{"hidden_act": "gelu", "lr_head": 0.00407, "schedule": "wsd", "decay_shape": "linear"}
Each number is 500 + 50 x the weight over its row's rms, rounded and kept within 0 to 999. Layers, rows and columns count from 0. Numbers have three digits each. The size before them is the row's rms in percent of the matrix's.

# up: layer 6 MLP up, 768x192, rms 0.173, rows 564-580, columns 0-191
# down: layer 6 MLP down (transposed), 768x192, rms 0.176, rows 564-579, columns 0-191
up564 092:578427512544552460516442514516445601540467499501469482368492442492533526461533500493433462539491560442485473467496470500572453473406465569433550458550552475439490485570477412569517547397437481448519545451437509434577620511523459573491555485508642444539495514533472515434446388480529525498489501524500563502481511503448495455439521538486629430562459428422584511477460426576432565508495404558578509450429494502502462551585542500473639515483558465504515492531441551503494476435502418501455498624524476524518518558450535502517479490472493535419513488466429541567489540579515497513
down564 091:449487464451506423496512491431489406413482541470458482488533548556548470432493535456526489496505524518520462418536529410472412479511440509563502483423456523536557501576437398421518484543509590536421528510592538574595506403477457533400468459600494540502505513440524608509539530498428429516537469475480521583477473449483493460570479509560545554525496534496522554532497476466543379542466539503347562489577515567538568477489626489495481519507453480553447583459498507571468550556504510449460522451497564587441449576501512387560464549541548501469536454572512531445500538522498373470
up565 109:445466454463482466520500461409408501521457508483518430524466471508359562521500530577533577501448437559551584534474526539512462494570516491524439444473455546468452456478533539527452512469406493485490470583520518547482570483508552497544473467500548507504480441511558495464487511552415569499387528522570465622474553525527562378555466473575487478473508479529443447462466546560549566552516507523452447522349464431482535516494489463478502525391511536519628439576537497532471572523433528506586432458468557402521536494479477403494550466551588577484511462561503531568502513481472435658
down565 104:535454506445536553466482578454560546501521493589447446574566446505516460424421456597417567601516542504479431506439519530424503531575531577481465569529602451458557511413493514525598548496502480524569461415495471463530639467479418486492454560475457543544596501432515446507466460421469472471608509502447422570503492508440513499570574480480368526554536487596485518472559503398541576462529473468488576496457513485565475515364547475481461514409503546509540520468575437494466483462527490550489483502436520456456515564423458465506437467530512507503562502531485407475541483582499495539
up566 095:471537554488490563614424469483533479471495584501523495432533486497508475512435545555502467530412461510448516524544564558535513549516512495526491493548527463479532466495513510537531501611505422514448546469543590502472428425470619490525450473369587460504585448445492450636556456440486548454547469439479427478517533550540577535515459451395491484492553540445577443536444516466466547537478548596492463449485386542534457503593494406470509501498505501427429522421591479465552528549452478455529511566533483429528425524418464512529438486373388467550454582532460485512577538472456521540
down566 093:548499445461474468387523438536504434490440444498472502461474503596488532473514499422586598485498447525452492521482491565457513514449575547490538487432426550472488504436450493512459582474413547437529486478564609505572525443452493572475592603588426583436487497557472499418517589460451481480463515515619502631490482470409465528459494463529495475463402505495510454566526490504487413465460485491501587564515421474574520403523540583492421546574432502457510496527464556523586542556534520529533576551417532554507542467490427429505557494500525578549493417567475495549432472553475489456
up567 096:498382545490532449549537517423495548527551490492441442516529516480599501552476478514535570527416525472379611445478487535532551611435505480502536464428499520510504444519502522421496488469474500413395481470496578492463507530541413556496545523546484505413473484505414578535470547567469513539537495540459543467513418483553453468498510535467538501552508494478508479495557436490548476466498600541534554527515490488580451575427429526475488501511548551441544424392472461397539416444598404580613497530545390580457588512518500567535454489456550555512505546536505416506516614499461514410
down567 095:535551484504569505501563427485489495481446459554541553541499396539532445420446367503572577454586453524455451480499550469489500498493450664502503558612481505387513520486515497569456380481387509439576531501480464534512570576535447545512561489415493479496495516563454523527513545471479522458503460500549549484545521476545527551507468497532433465481549531550537506529420628398464492512472506471689432550473528526475543420442460501489435459458514439550520536530523515544438532540496551503486516508483473389432440513435445412547569541581487420497488453455482511501526506502517457521
up568 097:429497555529460482534501454517448569431525583517459586578504497494515447525475562522559368502467465506407491595432499432485421508509511439492464515632495558439540495536590372397529508519509601506532602509448415516430489509501536512472489568526410474480546455434445468453475481486491517483418450477583528456424461468479511537512413462518517480478572584539496547523412499543498477469553468508563559505495474510488508497517497475449473495490389552453498616545503434541426542524532379535479550566547589558566559429409468446500452499544539572524473522469560441482464573518540521485
down568 096:550548525480523550436462504414492495348553500526501469446491440565517448517576536479536395501548468529460457420497471591438531541527598550504578533525470425507470541499452539428516521522484558559506480479511570511501562581500505505538389502416489513540511600526503555595483449439564479484592601498432455472558578426569521398421451465568460607546520509483594476479506476464468484623543484481465477425524446495620463523488521549574503493481444564472544481529487462522419530470505498433537429535546452483413496488486479445449531464503456460468506546486516449451585395415517514492
up569 098:502492531535405521529534508452466479476379464490516481496497489509518469508517483567507547505396568441467554461543458536568504526467537478367502531447539450595407560504421413477431614566516559464555487554495441490511457537496462522536459584534535562438463437550480538519434550459455424448561553486464543547506512556504526501486450512604438522587402526552439553403553480538608527407528533430505428396457442465514482543427489423505475505538532444459505605485522459455571445554541545485436443460480585551609436508544510478540496511556514480526476500579516485547434421513558474515
down569 094:532448522518407535421427562463546481561601491497574502545525476386485580407481480517472519418553488489504449530521579532456562512534503527563507461557477468524542441493516493405450416488541388535428511500538532535492479428511571485451411557506478529504494498465505517427467543562486522481486386434530504463495541479498445554391500447560501509612534577479541581492465453549498503484457553500581422448558420512556584443505475435459550523518576527569485454612458611504464543466559573444438507485471521482512451459512564528405546540596485515453518497496525412437490506524494392593
up570 098:471572380406452434457398569410430518541442583435461504491513456495532544521554502496540548549490497571561535530525556639428466558468503529564559547489459586467512621608479517547520439473617478491403535528508537474551491513525493468517518486493485459565467458621487470513485526457496562529467573469479518551471515453501439496446419423497508497393507444450522526485558468502519536552559458419568562527468539472548569483503575484453536506488435512542607429551429424547540422534492577453481513506526505433469542440429458446464505535473504490484484585442520514492492464361494529504
down570 099:494625524504561414486546476598562494462560521409539523439580512520552555441564543412583588477500483519529503488497491478545431529497445464418532521445593496408498527489503512503507535538589563465550497482503419493494520514461527435472467577517449469581452467520399504543471457432503555500543595482617431523481445566626432450599434589577549496483460568516521534410490452441535548497524482495527423496503441465430466543468571572450517484415415487495439530510543554438446485485474513413526508503492446527469509567531514530495429483428497436483515597474443474519583514431470435457
up571 090:430560500507419562488456501431465469450493473562486436430425478472530563486527555497576532483428459491572510515654458452396529524477471458557503481444566492518470492460537428530471531477396491545565533555425527457505577539462548473605527518555520537617567470507555552529496544516446534481507560448498538496473493430509432554458483560416512466578474539498505521537529441500535539570535491565504387471506615365422507508474530527487537439447513493518472444480426482560501543510467570506425407514428508453553558510535488569462532478558413439405496550423528501456503596483590433544
down571 084:545546483555390521623518483391473566448613416522500501551489522568374532471514483527456544549512516514500508478533602467498441464474549477536466458451524549470451474486494529508560579462513519493494375544473515453508432633541532483454445527485509455501558479508414546495406567475504497527436541590548587458399429566471547523442543549486379478571570556519482443408463502502482464487436529471459375469447514526492510475569477454535552469485528486436505511453533480463455496480513454530441465589514425486556498627572520520487586463457496454585537524499469472465510515480579550568
up572 100:473554530483428502551448465482516570543599527519463490435467434469506570527474407529568510508484461400551441507480473437466492412480516488478542516437495580517474514526450434508577532498450525623462540480550519546466469533442522520594541472474574444525570560551422576517445498479537540513565537545422506507409434490476486580490559514481539413425518478422383504426551469468537616498443455507461458504565502558444457457478549498559471471448486525457512415506623612448443527433539511519492476487545510552556496481455486566608462467429501579442610503434500501508446595503564529428
down572 095:488516465481421558476594455542489513530489369554523504461547452464547520655585465456510444452618405457546503529537514440394482528408493588454489443493438552594482546513493482494525531433459648461613460451520506486437493494441551455487527505466559442449512484478515523512467573516473485625514470510554544530497502460530463420513350468501458572462505477472475461530421480527531421499536518496447472511500517537459541555535530490426552459427464569422513473530614467489432526556402539515523510558469495505485501489552509530487476431525516444516571465603490490598497504579536498471
up573 099:513500483466484526522510487519497454545487499486428517556476465558522552578485511487520539456496489646497446549472531433467475469480517466503601504427543579486469483554524568539461478524416540509476621475463506434521471430505489511484529406581589464501469489486506591631419518510555569482469500571501469438459542572476509505520418543572476492441483408422515501448418459504543432467414586516621472477443527543571557522572435361579409458518501534458527400527449431502537554493430455488500466482499499542570476555456542436448421566626476491515500522568489500500461600462492521482
down573 100:431465553494520473519595567541545498442604468540429498499464588433525418481547540495456505560571528554509467451489483540481409451531465578522549487513452416526464461537541527518403506536541444467611520492523513480521510585508406463442518436419478499479476554562484479461486543488468617469473506480514465587506534557576542588542549539553422501457478429515440501478525372521469483459484466553505457496432482504541545476495476572589540468471520479500499549553485547489549537562460492535482425484488414557492562511491498392477484506497566537347440479513501506596458439359646438482
up574 100:513514579490493546507566510473501545516529456563460524507546532472464431524584395445480408414399345494429545552585421535497483532473463493525530479480610529507449547475537563449502540412494491486392521611534577412459481544568463527486511535533585517482526560498560522480483475646541445566471546512424460487492455542561441493370573449531568480550457451437569553552518505486517498480605567469470483546499512501487461492426518490594478419403447537485508464468473489550514516549407452476508496479463509589488463501464461517497481409606474547503513459546518514480452485584482505529
down574 104:524543531536515486443552439500522462462572544539472507469447539520472410419577543441506496507442446486508511454553546453460513507553559470495496441483524533538604521534590511579484523430562518487503435588481496499413441529488499566453419443533507471462440481493467462551518522603523403397446588574483582393479549547596576534483557439529453637466456503436573518472466437447500453472492462465503490511533465562505602470544387516527501520477526472540547509412558481470537454533463453497532490449514464406501470540590414578520551423521473565385522452499448551476506612469536441528
up575 104:460488431553428485507522544456562554518496498496497488498544482492436531395441455582425473500525580435551425482502506473418551514483458434531531443504590539582454472594501587479478542513464521490512574473470554500496476480449462550481427515592488511489611531548451557561556461474613463458494539475509438519499470559576509532566477576591521503585462528453471380447469533426529510485573540519579539479514546539577460401489384539469609440482482482467458469447474533549464382562488465495457480579497464407421455547492529507634518432494476438449548436479543543444482529479556473530
down575 094:527572413523535431495446414507480459489437363507530512448529578525542454589495512385565588486531470491454528523536512452477525424563554546458462520487385457589521487503598511542558476488527489529549472563545524547481572545564465564533513537496401514515492475510472550548486520580505525463491471490467568509483409456465501485482525467509509558527518561520463525456424448520466443446400484488520424482612444517440536494599495419503469550559421503363473519574526457472562474503521512577535529510554449498562486395634428502456414450587541506512461525461478533510455542469544478388
up576 100:554495528539538457592480515427520490452449512493452546522572472529485536567462549525508484550484410470569465556523569490486462507587493504520368531584501539479416500462413561377500513581367496474530544549520470536429429538487401577486522476537497464541469504531562551369509481516447541531487467438477547430568481533522546478464477406587466466458507453563441475430572502565458518532499537346447537543535523602579507495534449497559477528478552520489556456427542512498545572351443522582473440531547530499516511445471483446484516529486556519480485488461517523593458544484471409462
down576 109:423563516378521590524483586503497516504463513517552495486561497457505457459464486511575507508482505478495453543562476507560450449526483524547523618441446532519423458554375643505459549518546488556474515533439558409460487528554455521418485519525528485530450596474541513515481555553545504494461412471583371450501511506546466490552424507439430415518462500485544511470484517493447446503463567481407456487484553525544518542491423417500540574583404580450446476481483476508526555524474479584457526504503556499555563488464586569515459433631604417478434379496453486521544495445501530513
up577 093:485544509515550517532474524542440477451519488611457449472489529524434486537469564463574494457460493565451437489582418498504513520484548469566521480489500537591477502460562492473445472344495532559500468516505422422546431575521561493426543414587389463512484562562410517471556499459518555537492599546469516433510547489530480535503459423575366446442529467464526545508458509495487544404558562475519450538460516546490516529504512345539434503435474464479508528521456486553483541470563492604574500444538522460606483573596545489459533596497560458492511541533561556469453563472443609483
down577 095:592484446628459527473501483465437456545512476424557492568531471532485453492484531481481510503519561525475467489464487415470464583490564561465508464445494424525399484479527504479518569506527559470478442433464516503538449516484456490568539588534679527532476423478506550564514506481479580401547485551491488547460536528530482499463544533572478423478472581493504457421486429565441529563452495515534499546417445415653436498544547562603565564470485453494434514411498529425551493353584494500477521486479538496574559509539459476511492505444427492483440454573475485479532451562592450421
up578 098:548441482494512558549557542489454469476539574500429547507486508476563571501584519535517513468498461614453649440461498529445509462525492565578521528488549519420430431509441522548473453501562420498544507478478500516369530412465557531484490564483504524453539552579477479514494510628484451506434522470437463504429476507634477462413391472466444506496441413484417535541415506538493520568536472522452527445542560559491420494408570572460492444519562517507445581517542517445568421527535496510462424468516470527453541566453577462540457497493411514509591520504566438448530612474451523488
down578 094:505425540594555446455468473537538547480483477472522491518607535511477479488509526473437489558500496399530536501512554542543520472538619522486486480465506409608406467548541524592602476450494561522454499436536544499506491459538482482504482589518433499650522412464550568515476451496524425529444548443431434489516445427485527555509608460611417541501564552515429463473559482477457552461475432486433442438541544511498468538479516587602469517499532387522540509461538593391499533530509495482487530482489496406512481350411500496448450551485541525440581507484458539523493459474469530438
up579 091:466413531493493510476563605418420538495539530530432561484484526460466575499563521566556498533471442621508404424525393461493419539572466447481434503560516454549475557531567534509522600508392592494549556495592556512470516578507459463500506468419472559505515424458490544530441435425495452543591525479481475471514512416499598532449489462539470584460455485493418598411563528478539534473593429440484510489371560571449465521495529553520464479489465540514452503500559427469463568504547476585487451439513491522553561479462515496515489421527544526508433534528527441450434462541538491585
down579 088:495538561439466529505531417484563508523444510478546455518489472487453468552489603569547456564555526496501427507425501593532507520506498463429528495526450475487575486614430504527557552529432515481542447522495503490509388464590478542403488513533465482593544600527491553462454542521487492450554422541518462545519458430468479430437473456495533449477503491491472422596561422452568387424475557479570594513551449519420443495447474467638556533546556502549494552566482455436496510476452539561536514507501517513512456421563536406464414536536462583546520398465469591524483498513543408396
up580 097:475548431399516526516543490493496534532499602500521487584485460516553438514440448554532486571488422510476560542489438521591599567486552524516491476508520462487545506509552453423540535446533437489499605471453391550596577516555537506489429510546515591493467479468439541485462523529489563422526648498453418470490600523500549405508412387552421497453539430485505534505515462467488474533467430584521421592431470440493584463518485511509538537555534515394542557498456548508532528547382503507485511408484511548442442492504552473537461513511503526463492533489476572428472446475420436383